Each number is 128 + 32 x the weight over the matrix's rms, rounded and kept within 0 to 255. Layers, rows and columns count from 0.

# layer 3 MLP up, 320x128, rms 0.271, rows 254-271, columns 0-127
[[126 169 139 184 130 115 136 133 115 130 116 159  91 138 126 121 130 130 108  80 181 139  90 113 115 177 115 136 141 175 176 118 111  79 108 101 130 130  85 163 149 146 181 108 124 150 143  74 170  55  88 199 135 153 122 127  58 119 132 107 165 177 166 145  85 111 135 112 107 142 147 106 136 124 152 116 150 119 127 115 128 144 162 116 149 148  99 133 167 124 180 130  94 119 110 154  89 127 151 112  96  94  89 176 101 120 144 109 158 129 147 144 129 113 153 129 147 110  94 176 185 113 140 174  87 108 135 178]
 [120 137 112 119 157 121 113 192  65 114 124 169 114 144 136 139 153 161 116  86 156 146 132 130 130 123 135 162 125 124 149 175  94 106 122 139  92 162 225 146 165 138 145  86  87 146 173 175 180 182 158 141 126 137  85 133 128  77 181 111 112 107 182 172 146 161 164 180 119 126 125 151 111 113 130 162 187 180 119 115 112 139 137 112 192 143 155  69 115 147 121  91 106 147 117 149 111 128  59  40 133 105 100 165 150 154 147 144 127 122 127 160 127 113  96  87 168 123 134 176 109  82 125  79  91 152 118 133]
 [174 156 107 133  86  60 184 104 157  77  81 103 114 115 132  53 123 160 120 111 102 125 175 142 109 166 161  89 190 160 117 153 145  98 133  90 139 137 194 182 110  83  87  47 144 131  73 145 110 129 124 125 114 119  72 139 121  88  98 131 232 137 142  76 137 163 111 143 104 147 101  79 176  99 194  64 104 101 232 125 160 104 175  90 106 127 153 224 132 183 107 139  85  76 108 144 114 121 117 143  76 165 147 121 173 181 108  59 143 123 167 176 183 116 162 135 147 132 130  77 118 156 155 115 138 106 197 157]
 [114 143  82  89  98  98 158 158 188 157 114 164 114 187 108 132 135 105  74  97 174 124 109 132 190 160  76 101 156 144  64 163 164 153  74 155 136 173 119  91 138 110 163 101 119 182 172 168  91 163  88  85 164 120 134  92 161 112 157 142  50 140 144 171  93 139 114 109 156 156 176 148 176 160 188 174 129  74 113 131 171 164 117 136 105 116 128 116 114 127 151 106 148 131  69 118 151 138 123 141 129 123 107  99 157 128 100 112 160  35 166 146  77 190 120 176 174 170 128 160 121 158 121 136 159 107  88  92]
 [134 145 165 129 138 147 108 141 143  68 170 101 135 121 145 135  70 109  56 155 148 134 139 103 146 155 159 102 183 137 116 174 157 157 106 132  92 128 126 103 171 133 129 172 172  67 124  82 159 131  91 179 161 126  95 179 183  90 130 170 150 189 140 127 138  84 125 172 168 143 134 171  65 132 166 115 130  37 132 185 151 134 143 123  94 134 115  91 108 109 145 110 161 100  87 118 108 170 111 122 105 148 143 136 113 125 132 148 174 116 167 100 125 120 140  96 144 147 168 129 148 195 138 135 142 135 139  59]
 [180 117 143 136 159  82  78 149  78 134  61 168 128 165  86 138 147 160  91 125  94 139 133 159 133 173 104  87 194 102 137 140  98 181  99 150  99 126 112 157 150 108 147 142 133  83 118 120 119 137 114 135 144 136  96 158 120 130 129 121  78  83 185 166 161 112 147 109  98 171 142 124  85 198 149 110  99 110 114 131 129 125 158 110 111 111 146 126 144 111 130 114 149 107  88  90 130  94 154 163 111 120 138 116 165 133 141 129 129 118 109 155 172  86 160 133 111 137 144 101 149 130 145 126 137  83 170 120]
 [115 119 177 144 132 150 149  91 131 162 100 100  90 137  92 149  82 163 131 132 135 154 149 121 115 126 125 183  83 108  73 144 112 153 144 198 154 174 102 140 104 111 110  97 186 119  71 121 127 194 105  96  96 119  66  94 158 143 122 139  97 152 137 148  65 109 142  88  74 149  90 136 119 124 158 106 110 120 156 124 159  86 111 166 166 101 119 102 135 100  96  71 116 132 127  99 126 105 147 168 178 119 164 121 132 177 165 127 140 176 116 130  73 159 163 146 135 117 177 140 113  96 131 133 104  95  97 150]
 [135 132 212 143 159 161 104 163 131 101 122 158  74 152 170  85 113 135 128  91 143 143  98 136 114 134 144 135  99  86 166 144 145 149 145 135 180 125 151 120 129 121 129  98 195  75 112 122  80  73 111 135 113 155 109 164  64  61  57  60 133 187  83 103 165  98  47 131 157 158 136 106 100 149 147 139 114 121 137 123 163 174 158 104  57 177 116 128 128 138 127 162 145  98 123 137 146 143  97 157 111 137 134 115 143 170 106 159 180 149 161 143  31 127 122 103 107 110 156 120  78 143 135 173  69  87  96  85]
 [ 96  63  91 173 123 179 129  89 120 147 110  98  99 145 109 173 110 132 172 196  79 151  85 120 143 151  80 158  79 104 127 115 172 150 110 118 108 107 140 164  85 109 140 150 117 165 127 111 129 111 147  89 121 138 134 114 141 145 116 166 121 180 126 167 137 124 174  97  89  98  69 130  99 165 166 121 139 106  96 155 127 133 132  82  89 112 155  86 152 150 105 110 170 108  94 105  96 150 133 115 143  80 147  82 115 112  97 161 129  99 152  92  72 124  94 144 134 140 107  90 127 147 115 102 148 116 123 112]
 [104 142 162 142 168 104 178 144  87 149 123 111 182 137 139 110 139 164 174 124 167 115 161 136 141 132  76  81  64 101 161 141  91 116 205 156 166 137 103 166 167 102 191 115 106 119 135 167 166  84  57 121  74 108 183 152  57 171  99 133 138 108 177 161 156 135  78 132  71 179 136  80 129  88  51 142 156 100 100  60  86  73 104 112 161 155 110 172  81 174  79 120  99 189  92 141 151 123 133 124  71 130 136  85 129  89  88 106 138  71 112 174 135 142  20 159 128 129 160 133 153 149  94 113 217 107 147 120]
 [131  89 138 122 153 148 142 152 123 158 114 151 125 167 170  87 139  99 106 100 156  77  76 134  95 147  85 149 109 132 101 145  95  96 176 151  69 156 100 173 110 106 135 120 135 129  66  89 186 137  32 139 171  96 194 129 144 123  98 160 148 149 114  95 182  89 122 127  74 185 109 134 166 110 194 130 132  85 130 129 151  48 123 135 187  98 132 129 163  78 185 216  96 131  60 135 158 107 171 149 145 113  67 138 154 157 141 112 178  97  93 157  93  54 119 124 154 154 160 106  99 104  61 133 110  97 135 134]
 [128 105 128  72 122 130 100 164 135 134 102 147  65 123 107  92 110 166 136 192 109 139 134 114 108 147 135 109 162  99 102  77 139 118 126 103 171 130 183  91 201 102  76 130 137 127 157 161 112 111 151 115 158 130 123 141  91  93  63 163 150 189  89 151 108 156 134 158 104 170 188 171 151 125 111 172 111  97 229  88 132 124 167 156 120 177  90 128 123 111 131 136  98 136 134 151 167 177 118 117 107 134 132 127 127 119 151 163 136 137 143 145 134 140 161  79 152 115 113 128 110 164 122  77  97 122 125 148]
 [180 164  84  86 145 110 112 128  98 115 147 150 137 147 174 144 106 137  98 116 179 137 141  95  86 192 117 139 148 122  77 111 113  94  69  94 156  69 142 152 127 140 102  54  88 113 114 155 112  93 120 150 137 146 119  91  90 130 179 132 152 165 113  95  83 120 139  75 139  89 136 106 181 132  91 155 136 132 123 116 182  78 103 161 113 119  96 125 133 111 194  99 143 129 142 154 104 158 124 125 110 146  83 170 108  72 110 132 133 107  75 109 140 159 154 168 107 126 108 183 161 136 132 122 137 141 127 139]
 [128 162 129 100 123 156  88  96 173  90 131 148 137 189 134 148 159 120 162 121 115 121 117 104  92 179 168  64  68 155 142  68 116 162 123 111 101 118  68 147 115 122 114 106 112 102  75 124 150 131 156 124 102 157 103 112 132  89  86 125 104 107 163 152 162  58 104 136  96  95 192 130 160 162 152 182 136 157 101 143 133 130 117 130 192 108 121 136 166 125 105  97 110 164 163 105  87  80 120 116 128 151 142  95 116 114 143  79 167 134 144 108 118 100 170 176  82 134 116 143 131 150 136 118 145 136 138 108]
 [170 150 161 128  78 130 155 114 119 157 116 136 143  80 173 141 129 138  86 112 103 159 139 139 104 155 100 133 145  96 110 160 145 191  98 135 191 222 174 144 103 147 164 150  80 135 175 138 182 162 144 134 124 117  81 142 124 129 108 175 132  81  33  71 156 163 162 137 110 106 141 117 134  99  81 100 126 133 138 161 108 130 130 176 169 114 158 146  67 151  98 140 113 107 129  81 121 100  74 136 129 151 106 119 168 158 130 137 130 209 178 140 143 172 112 133  81 118 152  98 153  95 129  76 124 167 163 121]
 [165 150 146 145 158 117 112 116 126 131 115 116 121  95 145 148 163 160 117  86 115 114  62 151 114 122 139 150 170 168  62 100 116  88  57  96 117 141  93 166  78 164  65 153 127  99 104  88 163 112 163 130 154 100 157 155  68 179  86 145 107 207 169 162 168 108 122 161 133  93 104 141  75  97 139 118 194 137 115 139  97  98 132 183 119 163 154  89  91 143 135 171 153 151 103 126 121 159 100 137 107 177 162 150 122 184 148  99 116  82 129 166 130 132 144 170 125  80 116 127 107 144 106 121 122 178 127 153]
 [138 142 139 135 173 113 165 162  95 128 103 133 106 121 142  74 155 129 138 162  82 118 113 104 131 138 102 120 136 191  83  90 135 174 112  94  75 220 163 183 139 129  83  88 134  70 135 138 157 145 113 129 125 114  67  86  97 115 153 209 137 187  76  81 212  50 177  90  88 129 109 102 161  39 133 162 147 152 143 173  97 117 122 105  85 108 199 144 128 129 133 101 170 107 151 186 137 165 137  75 107 112 136  71 143 141 133 185 171 141 135 155 158 132 122 134 129 162 197 120 137  85 169 168 125 127 107 120]
 [ 71  99 111 145  77 116 127 171 144 153 175 117  79 173 129 143 105  98 128 128 140 113 183 168 134  56 167 127 164 176 158 102 178 164 135 154 149 105 178  81 133 172 118 151 123 118 127 117  81  67  97 177 130  89 112 170 137 115 163  75  88 135 145 151  91 119 150 134 178 101 140 117 161 169 192 116  78  36 130  89 132 160  91 130  98 146 154  76 114 147 115 120 154 176 182 116 151 128 163 154 179 151  75 154  79  75 136 125  91  96 124  99  91 154 154  66 108 128 135 176 154 129 113 201 189 104 113 105]]
# layer 3 MLP down (transposed), 320x128, rms 0.299, rows 254-271, columns 0-127
[[ 82  76 115 151 181 171 123  94 178 118 149 152 160  86 134 149 153  87  98 117 100 189 172 120 110 101 141 128 116 165 156 146 188 122 124 136 103 128 174 103  87 147 102 162 159 121 147 170  51 167 112  84 141 108 137 160 164 130 126 127 134 156 126 126 113 125 137 132 122  73 177 137 143 144 112  80 128 104  87 171  95 106 117 118 177 102 132 177 138  96 123 123 120 175 137 142 152 142 121 129 103 133  65 109 134  83 196  92 164 118  46 166  99 113 136 133 119 138 125 123 126 151 139  86 145 102  74 106]
 [146 146  81 131 168 110 160 151 155 128 108 123 186 143 117 107  68 134 128 149 115  92 118 111  86  95 108  30 171 122 157 172 129 189 173 130 127  71 150 120 103  99 115 125  89 120 126  96 155 112  96 101 107 146 125 155 161 143 125 128 118 127 130 132  61  87 179 113 120 143 165 155 127 151 151 117 145 116 128 142  86 105 185  97  72 137  96  83 157  81 161 122 202 119 124  75 188 145 180 164 127 103 125  93 117 163 138 176 104 208 117 131 118 127 200 128 144 136  72  61 117 108 132 126 170 152 128 178]
 [137  48 113 152 104 124  73 127 135 116 150 172 127  63 163 172 144 115  98 100 150 205 106  65 151 115 137 157  33  93 124 117  47 144 105 114 113 103  66 122 217 115 178 144 111 104 145 134  94  85 145 137 130  93 129 142 207 133 147 163 130  94 116 119 131  90 101 158 151 104 216 119 132 146 110 154  73 121 134 132 137 142 132 104 181 108 197 126 156 183  84 136 180 130 163 130 134 118 157 135 111 115  98 131 159  82 181 159  84 146 132 144 162 136 121  57 100  79 134 118 127  78 120 108  88  91  68 127]
 [152 120 132  86 161 143  75  82 112 136 172 105 163  91 187 172 135 113 157 154  72 156 133 125 132 130 149 147 142  50 145  90  97 153 103 195 137  90  78 137 146 121  80 134  85 115 134 162 167 102 167 141 144 171 104 156  96 166 114 132 179 144 111 111 152 144 118 111 119  94 117 128  51 130 109 130  80 137 113 176 149 149  85 109 148 142 113 155  95 116  59 178 102  97 150 150 108  91 137 126 106 180 143 138 134 130 112 104 131 132 129 124 183  78 134 165  75  65 165 103 115  69 122 124  75 161 167 117]
 [148 144  78  98 126  82 118 181 117 171 108 107 108 158  86 131 157 153 123 159 120 119 142 122 111 174 116 121 108 123 193 127 124 141 126 131  83 117 122 132 102 164  99 125 131 153 166  82 123 136 173 119  75 130 201 102 102 157  95 119 127 108  87 121  61 142 120  71 138  96 130 121 148 176  79 119 186 171  71 103 140 143  85 118 117 126  81  88 133 140 139 124 152 151 155  86 134  99  92 124 185 165 160  82 153  95 152 148  98  79  56 143 185 138 113 185  93 152 177 112 144 128 129  90 109 200 139 173]
 [162 114 182 132 156 150 126 108 104 172  73  97  92 126 100 174 117 130  89  85 172 168  97 105 179  79 119 137 141 139 162 116 120 136 145 108 159 102 110 170 112 161 130 155 156 172 146  68 127 109 122 138 154 222 121 111  36 129 156  85 126  92 113  74 139 185 132 114 162 198 144 114 101 146 118 109  96 154 118 175  85 157 113 141 112  57 101 151 111 168 144 171 103 111 127 139 123  88 134 102 159 101 126 162 105 112 151 109 110 139 126 123 134 142 110 136  98 141  89 167 190 118  73 159  84 171 122 119]
 [130  93  61 161  86 128 128 118 127 112 119  48 109 187 137 102 113 161 175 159 123 147 111 126 137 129 177  99 146 159 124 116 172 141  83 156 130 141 140 126 120 124 115 129 136 139 119 133 131 119  92 176 119 141  80 150 222 144 205 136 127 110 148 136 127  66  57  91 108 181  90 159 114 173 163  87 101  87 165 107 148 140 115 152 140 113 173 162 115  90 118 168 129  85 135 149 161 110 225 158  95 132 127 107  74  98 141 233 130 155 123 124 194 151  96 161 108 154 157 116 142 121 191 142 144 147 114  86]
 [155 115 138 150 120 169  96 110 153 121  90 131  82 182 122 120 119  80 139 111 136 113 125 137 153 123 120 109  87  69 145 187  91 120 110 134 102 128 150 122 172 198 148 183  99 136 143 137 139 119 171 128 150 128 154 191  85  96 154 172 129 124 122 122 128 160  72  80 147 173 126  79 119 144 140 155 146 175 146 145 118 143 116  75  49  80 133  89  27  89  92 157  77  65  64 163 135  74 162 181 144 114  95 168 145 156 116 153 106  81 133  68  95 108  44 175  30 135 134  89 130 123 122 143 115  51 129 115]
 [108 151  90 136 134 133 139 103 145 136 144 121 108  78  84 160 127 149 187 148 154  81 112 165  92 114 124 147 103 123 155 181 105 140 163 141  97 159 203 163  97  97 122 143  77 118 139 114 167  88 165  41 141 109 145  62 173 132 108 120 126 110 120 116 109 154 157 127 111 106  71 113 156  95 102  78 142 161  56 142 147 123 124 108 116 142 125 124 124 143 101 112 143  87 121  84 126 179   5 139 168 109 161 160 151  25  83 148 110 150  89 136 115 161 140 162 119 123 143 136 158 129 105  90 137 195 104 139]
 [148 132 152 134 118 130  89 148 151 125 156  83 129 112 102 129 153 136 146 173 174 200 143 168 152 112  48 122  34  98 198 152 138 110 105 126 170  71 199 118 148 127 170 128 101  70 123 135 137 113  99 152  89 131 138 187 117 139 121 150 141 112 140 191 135  97 107 149 100 192 157 135 161 106  77 112 162 116 116  87 100 124 107 207 152  97 103 189 115 150 132  92  54 255  84 141  91 152 170 169 122 124 102  91  78 106 164  74  60  90 139 162 105 172  75 187 122 114 129  72 105 162  78 160 140 132 131 114]
 [102 121 108 106 141  98  96 163 111  85 138 186 114 165 126  92 151 100 128 146 124 114  46  99 169 162 144 177 110 170 131 131 140  70 126 127 185  89 157 184 214 122 161 163 108  64 117  66 160 139 124 165 155 100 133  90 117 131 146 131  65 170  96  66 177 140  86 142  96 135 137  73  83 124 123 150 118 119 120 116 129 160 186 126 134 151 159 167 173 179 139 133 144 125 148 113 112 161  82 119 161  90 144  88 121 166 117 118  97 150 182 149  61 177 111 143 114 147 118 159  65 164 111 127 147 138 165 135]
 [166 146 145 123 144 152 116 111 123 103 175 174 152 135 149 163 165  90 134 120 135 163 143  87 146 171  91 125  82  96 143 145  89 114 107 135 137 112 135 134 130 123 157 136 160 113 108 122 175 129 124 154 141 118 129 173 148 160 170  96 164  98 160 139  82 149 126 105 149 124 115 140 132 126 156 112 120 163 101  59 152 100 123 101 106  70 142 188  88 140 117  74 178  85 110 150 128 144 140 154 112  93 105 145 153 181 102  59 118 187 181 181  49 167 173 118 142 161 128 135 132 151 174 141 102 128 126 181]
 [146 155  80 117 124 130 117  84 159 136 142 168 133 105 169 128  81 162  84 148 149 102 144 123 123 139 127  78 116 144  90 143 133 111 166 118 159 120 171 132 134  96 105 109 130 155 158 164 119 172 144 195 102 122 183  88 140  99 165 147 171 166 140 100 179 114 134 117 121  79 112 132 146 101 128 167 160 131 153 114 178 130  83 141  82 110  94  96 113  99 182 116 164 119  97 156 150 160 185 107 136 130  69 188  88 111 146 147 188 150 117 120 108 116 117 131 110 187  99 137 110 137  73 113  75 207 144 142]
 [ 94  65 138 125  94 141 155 137 152 153 110 141  85 165  79  97 170 118 127 139 130 175 105 145  93  94 149 133 116 146 100 111 156 129  85 119 134 129 145 156 109 108  96 112 100 145  78 145 121 101 130 114 140 125  88  95 126  94 163 132 122 106 181  82 144 123  71  80  95 120 180  72 137 115 120 126 140 202  91 124 187 182 133 116 147 140 142 118 136 167 109 124 167 125 111 150 123 217 108  64 146  94  96 169 143 114 152  99 131 105 127 155  19 156 142  99 161 105 134 158 198 161 107  96 163 129  93 129]
 [130 157 147  80 160 144  93 127 169 100  97 154 129 111 172  71 143 142 107  45 177 117 125 144 110 129 178 154 177 156  96  93  81 122  98 158 119 142 138 192  99 128 123 123 117 115 104 187 137 183 101 119 138 138 107 146 130 144  88 104 157 137 115 215 134  95 153 161 113 161  89 199 157 130 201  76 142 118 138 144 108 154 138 103 134 136 147 146  64 163 109 154  77 119 128 121 138 127  64 198  95 131 108 114 145 153 209 141 121 117 107 156 164 137  70 133 131 142 145 149 196 122 128  94 134 109 178  89]
 [145 156  86 133 159 114 140  85 130 140 107 145 166 123 187 174 198 108 106 133  81  97 118  79 104 143 164 128 112 172  77  85 106 121 121 154 151 108  82 169 148  99  59 123 180 124 138 145 138 153 104 148 156  75  98 154 147 123 125 119 116 180 130 160 230  69 126 175 133 130 136 117 105 143 156 160  98 102 158 119 165 138  99 129  87 134  98 126  88 109  93 119 107 124 130 131 150 129 148  85  93 133 139 141 153 143 126 109 105 124 115 102  77  94  32 125 141  58 122 130  77  91 110 120 132 134 151 146]
 [203 173 144 122 159  90 102 120 134 115 136  62 123 130 173 103 112 158 162 142  96  92  74 142 135  50 166  97 121 163 130  76 197 151  95  89 119 124 173  71 154 127 139  60 125 143  83 109 147 140 171  77 121  97 226 145 156 138 133 101 100 151 112  94 188 121 125 117 146 200 129  49 153  77 145 172 154 136 115 115 161 121 169  81 139 145  99 109 113  90 103 163  99  88 149 215  80  68  83 154 143 119 118 124  74 139 126 144 152 115 144 107 133 157 101 134 126  97 130  71 158  92 191 111 123  83 151  75]
 [159 121 116 105 119 140 106 160 133 148 105 139 157 133 164 159  90 139 113 135 129  72 168  35 168 116 145 101 133 126  98 128 172 147  84 131 133 140 121 147 144 158 105 152 136  79 100 109 102 106 159 139 114 151 103 195  70 102 165 123 105 147 122 188 136  98  94 115 183 108  86 112 105 153 145 117 148 127 114 153 148  98 105 123 160 110 182  62 163 113 179 143 132 131 165 148 166 134 139 189  74 159  99  98 164 107 154 113  56 100 164  65 184 171 100  67 100 160 101  87 136 140 195 150 162  91 134 202]]
# layer 3 MLP gate, 320x128, rms 0.276, rows 255-272, columns 0-127
[[123 128 159 169 118 128 107 124 160 118 164 129 116 137 176 106 132 154 139 122 169 174 110 147 128 108 186 180 113 137 166 154  90 144 111 125 132 210  81 134 121 114 132 137 122  46 102 114  78 116 149 122  95  94 123 172  89  85  97 146 154 126  80 129 129 114  66 116 154 154 141 154 115 144  75 172 118 142  89  84 195 214 118 165 138  98 212 178  92 179 146 158  50 128  91 108 107 136  91 144 112 190 136 109 148 121 147  73 105  97 129 113 109 101  81  92  92 153 115 184 119 189 144  74  82 145 207 166]
 [169 118 115 104 100 113  36 117 124 131 197 143 157 102 138 161  80 109  87 167 169 148  74  91 127 107 107 106 147 121 129 177  81  49 195  92 117  95 108  95 107  75  85 177  94  97 143 124 125 114 134 136  98 117 104 165 101 138 171 138 105 150 112 112 144 133 108 192 159 122 116 183 136 160 115 138  77 141 169 130 100 102 174 136 139 141 154 177 145 112 127 158 146  92 133  94 180 103  80 177 154 125 107 125 185 146 112 179  72 134 133  91 173  97 154 120 117 155 123 158  75 110 190  89  70 121 199  98]
 [ 83 140  91 126 208 195 140 133 107 133 151 112 137 142  90 136 126 142 119 188 120 155 143 153 115 100 115 152 101  72  93 145 183 139 134  95 148  76 115 113 108 163 138  74 118 121 113 156 130  95 161 120 114  76 108 176 125  98 175 101 148 146 122 151 149  99 159 102 157  43 108 124  99 144 159  85 171 175 122 138 164 118 116 110 147 157 200 106 124 157 142 123 170 200 153 149 119 138 103  96 106 119 145 132 146 207 118 129 145 156 121  53 142 143  91 141 120 113 161  71 132 122 123 131 178 160 151  57]
 [ 98 132  84 156 124 123 168 104 131 105  48 155 128 153 141 158 130 133 110 144 136 127 188 145 119 171 108 120  99 109  97 125 164  87 124 138 109  83 138  87  66 127 102  65 142 135 182 138  75 133 132  87 127 147  94 113 126 134 124 135  84  76 148 140  86 187  93 104 102 153  90 168 168 142 146 136 138  81 113 115 121 127 148 131 136 168 147  53 126 141  75 107 160 156 127 156 194 103  79 101 131 121 122 105 124 152 146 108  98 102 121  86 104 129  74 144 137 117 134 119 101 108 135  76 151 154 177 138]
 [147 135 175 106 141 109  96 128 127 120  92 113  65  88  82 153 119  96  81 110 173 175 157 136 149 125  92 129 151 152 103 108 176 122 170 103 118  82 138 129 145 176 119 168 164 154 179 116 113 135 104 161 184 174 128  86 103 110 170 127 113  91 137 107 111 154 128  59 123 160 173 115 138 147 112 108  75  94  58 162  87 156  88 175 151 136 141 147 125 160 128 113  71 108 128 151 112 107 125  58 140  87 136 135 110 161  92  77 119 183 123 133 130 122  80 159 161  95  69 157 172 124  45 136 155 142 150  94]
 [ 95 113  48  43  94 124 133 167  86 142 172 142 152 121 158 159 105 145  93  94 115 104 106 165 114 115 100  92 157 152 147 111 163  88 112  62 186 156 103 162 133 113  53 159 134 116 105  87  89  61 147 123 114 158 199 137 162 135 137 107 167  91 124 135 218 137 162 169 184 143 119 137 163 166 133 142 198 120 124 153 101 116 160 101 140 149 173  41  87 121 183 133 159 122 152 150 202 159 148 137 124 115  92 154 129  98  90 123 141  72 140 100 123 124 149 114 138 122 145 139 131 141 124 150 167 158 108 148]
 [159 136 130 117  86 110 131 124 131 175 143 119 164 109  87  96  90 177  88 134 100 107 128 137  80 138  62 147 165 186  93 112 128  79  90 144  80 170  98  96 120 140 145 186 102 192 144 167 121 200  93 130 156 116 174 141 117 166 162 169 174  93  70 183 107 165 130 151 169  94 134 191 115 137 101 107 116  66 120 101  78  73 154 151  88  87 162 154 151 164 162 151 163 147 123 131 190  73 134 167 136 137  95 153  98 159 150 121 102 114  88  89 160 151 144  89 104 129 115 155 121 131 129 189 139 135 125 167]
 [ 66 140 155 166 124 168 158 115 184 115 121 146 118 211 139 126 100 102  90 142  84 131 118 119 185 120  86 138  96 105  78  84 177 175 118  99 131  79 117 128 115 141 143 148 149 186  87  77 107 151 116 111 147 140 141 153 149 142 108 179 127 148 132 144 162  50 164 107 115 159 136 120 122 183 168 152 102 106 131 113 131 151 159  85 152  95 146 154 120  92 123 169 173 116 134 167 180  93 146  94 124 147  79  92  86 156 150 105 160  61 142  91 125  81 137 145 159 109 155  85 108 117  90 120 161  91  77 192]
 [ 81 158 110 104 154  89 208 106 153 127 103  84 145  90 118 162 142 162 125  87 135 111  75 140 106 122 120 107 156 125 155 124 101 151 112 137 172 165 193 214 124 105 114 116  60 104 184 120 194 112  78 120 100 103 172 136  82 125 130 101 140 181 148 130 182 123 128 152 107 170 143 119 105 131 129  94 171 117 110  95 102  99 171 104 124  89 120 208 132  99  66 139  87 117 156 137 114  97  91 152 101 103  91 106 123  34 101 101 106 138 165 140 177 129  38 143  88 110 147 156  97 169 101 159 166  90 151 138]
 [129 159 186 137 119 146 122 166 129 153 108 135 144 134 184 102 110 135 113 148  89  97  88 145 152 145  90 138 146 126  83 116 163  58 120 127 140 173 114 107  88 120 153 175 105  96 137 171  88 158  87 170 119 144 106 128 145 157 110 107 136 141 200 124 192 123 168 118 133 124 124 173  95 179 140 103 168  66 129 138  89 179 135 117 137  95 138  83 205 122 177 199 157 129  71 117 142  83 181 170 175 151 125 132 144  99  93 146  92 158 134 114 148 101  84  91  96 119 133 104  92 132 143 141 201 147 156 195]
 [140  94  90 145 161 136  82 106 125 120 122 109  79 116 152 133 114 132 175  63 109 143 140 154 148 145 127 139 163 102 123 134 167 102 129 132 101 128 166  87 138 181 152 148 101  86 183 141 164 120 144 144  88 164 107 181 100 103 129 118 156 149 100 144 141  99 148 205 160 157 172 127 148  68  73 123 139 160 151  93 158 110  87  92 127  93 127 124 132 120 147 151 112  48 161 135 109 138  99 152 161 120  90 195 146 151 138  95  81 184 150 166 120 119 173  99 129 116 113 132 143 123 160 112  90  95 156 158]
 [ 53 137 164 128  71 130 154 140 116  87 136 170  94 131 115 114 157 127  97 173 109 138 156 104 125  75 143 137 113 169 178 125 113 114 140 165 119 177 125 140 143 150  89 190 149 108  83 150 176 139 124 117 113  88 100 139 155 125 118 121 162 119 119 145 123  76 111 118 110 150 130 115 104 140  96  65 115 186 208 140 101 172 112 115  88  86 105 109 152 130  70 141 100  94 129 102 123 123 157 178  92 132 124 100 120 141 131 143 182 146  99 186 151  92 119  81 173  85 106 118 126  78 121 128  68 165  78 183]
 [ 93 123 105 162 137 153 133 155 123 138 128 150 186 134  71 150 154 118 150 113  75 116 108 207 133  79 118  89  92 101  91 193 119 108  95 117 176 116 125 173  79 151 124 145 158 170 112 148 111 125 120 101  91 117  58 166 144 174 139 122 128 145 157 112 163  88 139 169 155 166 134  81 164 159 130 128 164 143 155 117  91 200  61 133  81 150 159 118 141 144  52 129 137  99 119 153 151 177 100 132  95  87 118 114 129  79  69 121  91 124 168 159 134 132 136 115 133 167 111 183 200 163 121  85 181  90  96 173]
 [153 158  86  95  54 108 138 142 199 174 125  99 106 167 179 142  97 156 176 120 126 115  83 143 215 121 174  78 150 134 140 105  64 105 161 166 101  96 117 169 163  88  40 135 118 153  91 108 141  71 152 145 107 153 161 137 171 160 151 114 101 165 174 106 105 100 123 159 140 108 189 176 113  98 142 124 141 139  77  95 138  82 125  74 141 182 143 168 152 100 111 136  96 114 137 110 185 152 135 139 163 110 115 187 102 110 122 124 121 125 114 116 149 102 225 140 144 190 156 153  99 125 125 140 111 111 118  99]
 [150 126 175 116  89 103 144 156  87 115 128 150 115 154 110 128 112 135 153 157 145 167 157 135 162 104  94 158 117 184 131 133 104 190 146 137 133 123  80  80 150 179 153  61  97  49 185 146  92 160  85 158 126 162  99 122 159 175 177 163 167 109 121 113 150 106 149 104  72 146 172 127 153 153 162  71  94 117 148 116 148 104 139  93 145 102 135 122 159  97  87  90  87 108 145 134 137 134 131 165 150  70 101  94 129 131 113 125 186 117 178 140 196 116 127 152 118 193 113 131 124 137 180 120  96  73 177 107]
 [115 158  98 163  95 158 127 108  90 124 119  89 126  97 103 117 183 113  90 111 106 152 109  92 155  72 194 124 177 160 153  79  89 161  87 105  91 149 213 157 141 125  73 119 128 132 137 138 103 169 168 143 181 161 115 112 116 100  86 173 139  36 172 123 116 143 150 168 178 147 112 137 121 127 131 134 171 120 116 171 189 103 208 170 114 171 145  61  95 149  75 121 108 153 154 119 147  85 135  75 184  79 100 124 139 126 193 126 103 158  92  82 143 169 132 100 125 133 118 143 205 154 194 161 160  66  81 128]
 [111  97 126 163 155 134 102  83 120 178 123 127 225 101 161 212  84 166 127 145 120 144 123 111 181 196  91 132 150 139  86 112 104 156 141  57  45 142 101 143 210 102 113 149 120  96 152 130 124 200 149 160 178 142 154 181 133 161 124 147  86  69 141 113 165  71 117 131 100 182  76  99 118  81  92 180 127 158  60 203  78  65  61 115 143 104 107  98 135 131 116 118 157 130 108 159  99 115 151  95  81  72 110 126 124 134 102 150  95 133 150 177 184 152 113 113 134 101 130 119 144 147 164  88 135 116 168 169]
 [ 83 184 137 225 123 118 117 143 145  81 113 104 147 130 140 214 126 132 107  88 104 152 126 128 119 201 155 163 154 122 101 116 149 156 153 147 124 104 145 131 103  88 147 149 140 172 174 113 154 157 163 134 113 106  82  91  84  96 167 131 150 176 101 131 127 130 107  46 170 130 188 141 141 141 141 237  66 149 116 128 161 206 174 165  89 126 133 167 157 101 120 143 111 108 107 140 132 141 125 131 101 101 104 170  95 112  62 133 108 132 141 151 181 106 172  51 148 135 152 147 121 116 129 166 137 137 117  95]]